Part of a small language model's weights: no biases in attention or MLP.
Each number is 500 + 25 x the weight over the matrix's rms, rounded and kept within 0 to 999. Layers, rows and columns count from 0. Numbers have three digits each.

# down: layer 5 MLP down (transposed), 1920x576, rms 0.0677, rows 1841-1850, columns 288-383
# gate: layer 5 MLP gate, 1920x576, rms 0.0863, rows 1842-1850, columns 288-383
# up: layer 5 MLP up, 1920x576, rms 0.0892, rows 1842-1850, columns 288-383
down1841:533481498506518507550494475457523460505495544494487505481493473477470499507493527490528475529528524446508504481472496510471509518458470507505479460474535506493494508485489469502516502485534542526510506464507522487487468475481536538544467517495522498535488493489528524483491454484477499494
gate1842:520483527498485486469497469504478441467497586513519545471509516539489511491481529519473529500448510476514487543522515485521489488479502492492526526510512513459506484482498519494457482474486484514528522559511498522513495522493492524490508478558528508515488501493469476538508471536542494523
up1842:567552520492534544507467462489488525465493556519478476466506526471564488457506488514473526537453538507478493486528489524498509532524505475501469497503462489479536504472480508510467444498493489502483489461483503492522503540551472543477545489498530473496506513468488512508518465490486486489
down1842:455504460480456476521532465514495487517517476507553561534479480486483484535515511499517478477488526493527450482503512491535484522478497496552522477540494479498488496488553504479536497479499575487534508585513496518482492469498487450511495508485513501468516531506465496487509486477515549512
gate1843:461476531539463474511522550483501497501522490527534482520531507487474529539456495498494517483505513480495503492470489513509509500554521461482495460470489480520546485505544466520495500536510505505501494485467445500479495486494481433569471520525526531516477484467505531524519484486485500508
up1843:523472485527528492468505526520519492534496553457489501509463474459536474497467525479519545493526517469544508533525490524466517511508504544510512500512512503523506525526524504471514480437524502511487532525464501513507493510476526533501468526561480470480535426508487455508485548503409462493
down1843:498486470497526502508519492509519463492510505486548507494548532533502468472486500470511465521492485507505540475463504471496515485519470488493491556491512524520507493493425491543510483498491474488452512480502468473542468544499530483497505464482498503490515493501524480532501502462503502489
gate1844:502496476508487480505530512542511486539505515503492492501506500519480490522512509498485516472515482542465505488528493447498531501539485512508525526511496473539493492499491508473452542548467470514499468509496495506502506534482527517467505492478522503456499504507460507489501489512579490466
up1844:492492464514489506542495528553483535504477532517478480494469511491507564484478475494481517471480457504507475490491506534494510460514460521516511492558487475512493501470508476500517535473454541511517480497512515500481464474517467503498470489489463470520510491478513507518522500547526476464
down1844:492468540507478455470482506479527500500507476483512480519466523507507488540516505497467516482523502483500562511532501454523483547514491465489468527509513497487525468502480485508472530491534519484507533459525520510492478519511517536458470506487571521494531479512553478472496491505469510535
gate1845:488468529511427473486508498502513554482518494498517508462502503485472518541470512525497476446462521486478483469477460544551529525510511498476491489514507527497511526483483545527550474554534485510475418531485491421457493560487477511451517490534506485507503469476489503511474459496530481556
up1845:498472513524496466484488514511521516476494515533497556486472489512487463512521489482540467492539491514443472487496543492458488490491499452438464515519510516481534511497505523501569512485498464511447491517523498456535498506472511494477470539498523485530427500508485457501497515508503475523
down1845:482474491516544500487482499545506533517482489486553541484449485507523517457501468492525458454491493495474528529478466540482512486524496507487436482527536527437502476507565471491515483478473497513488491481462489471470505494483501459462496523528492519531500487488455460512506499530480499515
gate1846:447449515542487466476513493514505506508546562476556507455490513482533506490451497460515545490537525495558473501494506512491571486550468467448516542480494503501457538535554527545503448479491476523442489520481492435486506469497463509466494479510465516487520486514494497493506524456507494487
up1846:509485470535422531506478462505508494463524484445485504536551537494536482458526546523494473478452488516485514507447519461486494487489508482500460508468479525498514492508516479497517497498454480472514523488494505477501479499488478497509528480462505442539460519509458548494556524518466428496
down1846:472523504493500493504554471505457480569509547521532522456471457456522493502456452485497502496489509471522480509543469526440537506483487512464520535492489513491508513488496500517529490479506539492563479516478467509476525516545482508481498540520457507493490489482555501512489483522508511548
gate1847:529513479521508485501493484510525489516507445528526490516558483533495521491491500493487490503489496502505476486517477507494486479495481518495463497448537514547470521479504465488515499513462495513509436457467487530496504494496480463494499493479465529490487511485506535532505514504477500498
up1847:489514480493467493509503495486567515478539511456504503508485513502549464476526482481508483521482496500507454511535497497466505526474490483503530480498513493495523548468499476488467509532543498531515535515488477480510509477529476528493467516508500477499530538472498498524523478408526485506
down1847:477475529537523539511474506495393449529495517507502506503484452494472548492492511527481481495521546512462525491474492512555491500520496531494462530527474454491485467487497510501494498463461490452506470514501556500494512483473543510505512499474515534530476489467507483491530513524506519500
gate1848:460501494501514465498488491522471495503533517531469497485511503524492499497511486461525508450476501488512485490506546513580471523522493531486520492510545505482524513509518490487530503558473493495504509554509494493503498521462501497527486511490492544566536459499485478492533441467485517528
up1848:527476483492442454462488503497512516496515527512522508542510530482517496531507519507445536466497516480513510516503482498488490511512455549474520500454449534531507483497518526462406497479516485482522470458544516496489493484535512440478550472496536459500474485492492539465452506531518463488
down1848:488459475515479465484507462527508512504507521491460510481529508488522546458596470467505479486485497487488575547538519488473553501487509565508494525509516516531549496492468522506471477527448542474483515504474473432566504486501567515487504523491542494484507463528473505511461488526491573480
gate1849:522541505506471491501492514479471494507518481508470498491505469525543489509469494531532484501537511487517514519504465461506508464484514512483488483497479489523481502509477522523494523493555528542496492510510508453482472527525470501520483474486504475522518506500435502499489471530480488574
up1849:493492521483479518488452496464537485517496488538452479523524474495516504504475540500539496492521512475498480505502468568505518479491476481478491480473504493539430559516502514544524529465491506546512503499520495505496489520504532520501486469482489535496509503501506491492438488551501514504
down1849:518455508514479479538526534461523455498502495510520524489461511507473483458514507501500507507467488498528515463494488504483517545525476522466492469505503464497538508500475496481496471483498541507540495506539513518518533500468459481469540526502480503467502502514518529501463515505494534497
gate1850:498484491494495502489438521511491524498487512525507497481481546485452520515505475479482550500524479524489465491480467546506460551470556490513488479489533481503494448505493511512475482471474463463490489522500504526516530501518526505558524484484472523509470456475496515466512501473536467560
up1850:530494502488450501505495476502515517476466476471511495500499491497495492521499506513500532478493502513489476477493504526493482477464519536504516507486517490476514506502521493470506518481536546474511511455511504497520474515487501508533456482531488500474504501514501516482462482479514506525
down1850:495467467513526531500517484514492489510540493525490443537501508545533460492491540489468474501497501493566472495492526498489498484530541509497479496532517473501492455518533515465476492507512523476522526499465489495487513493501518470512512477509488517482504472478465482497505507521530508532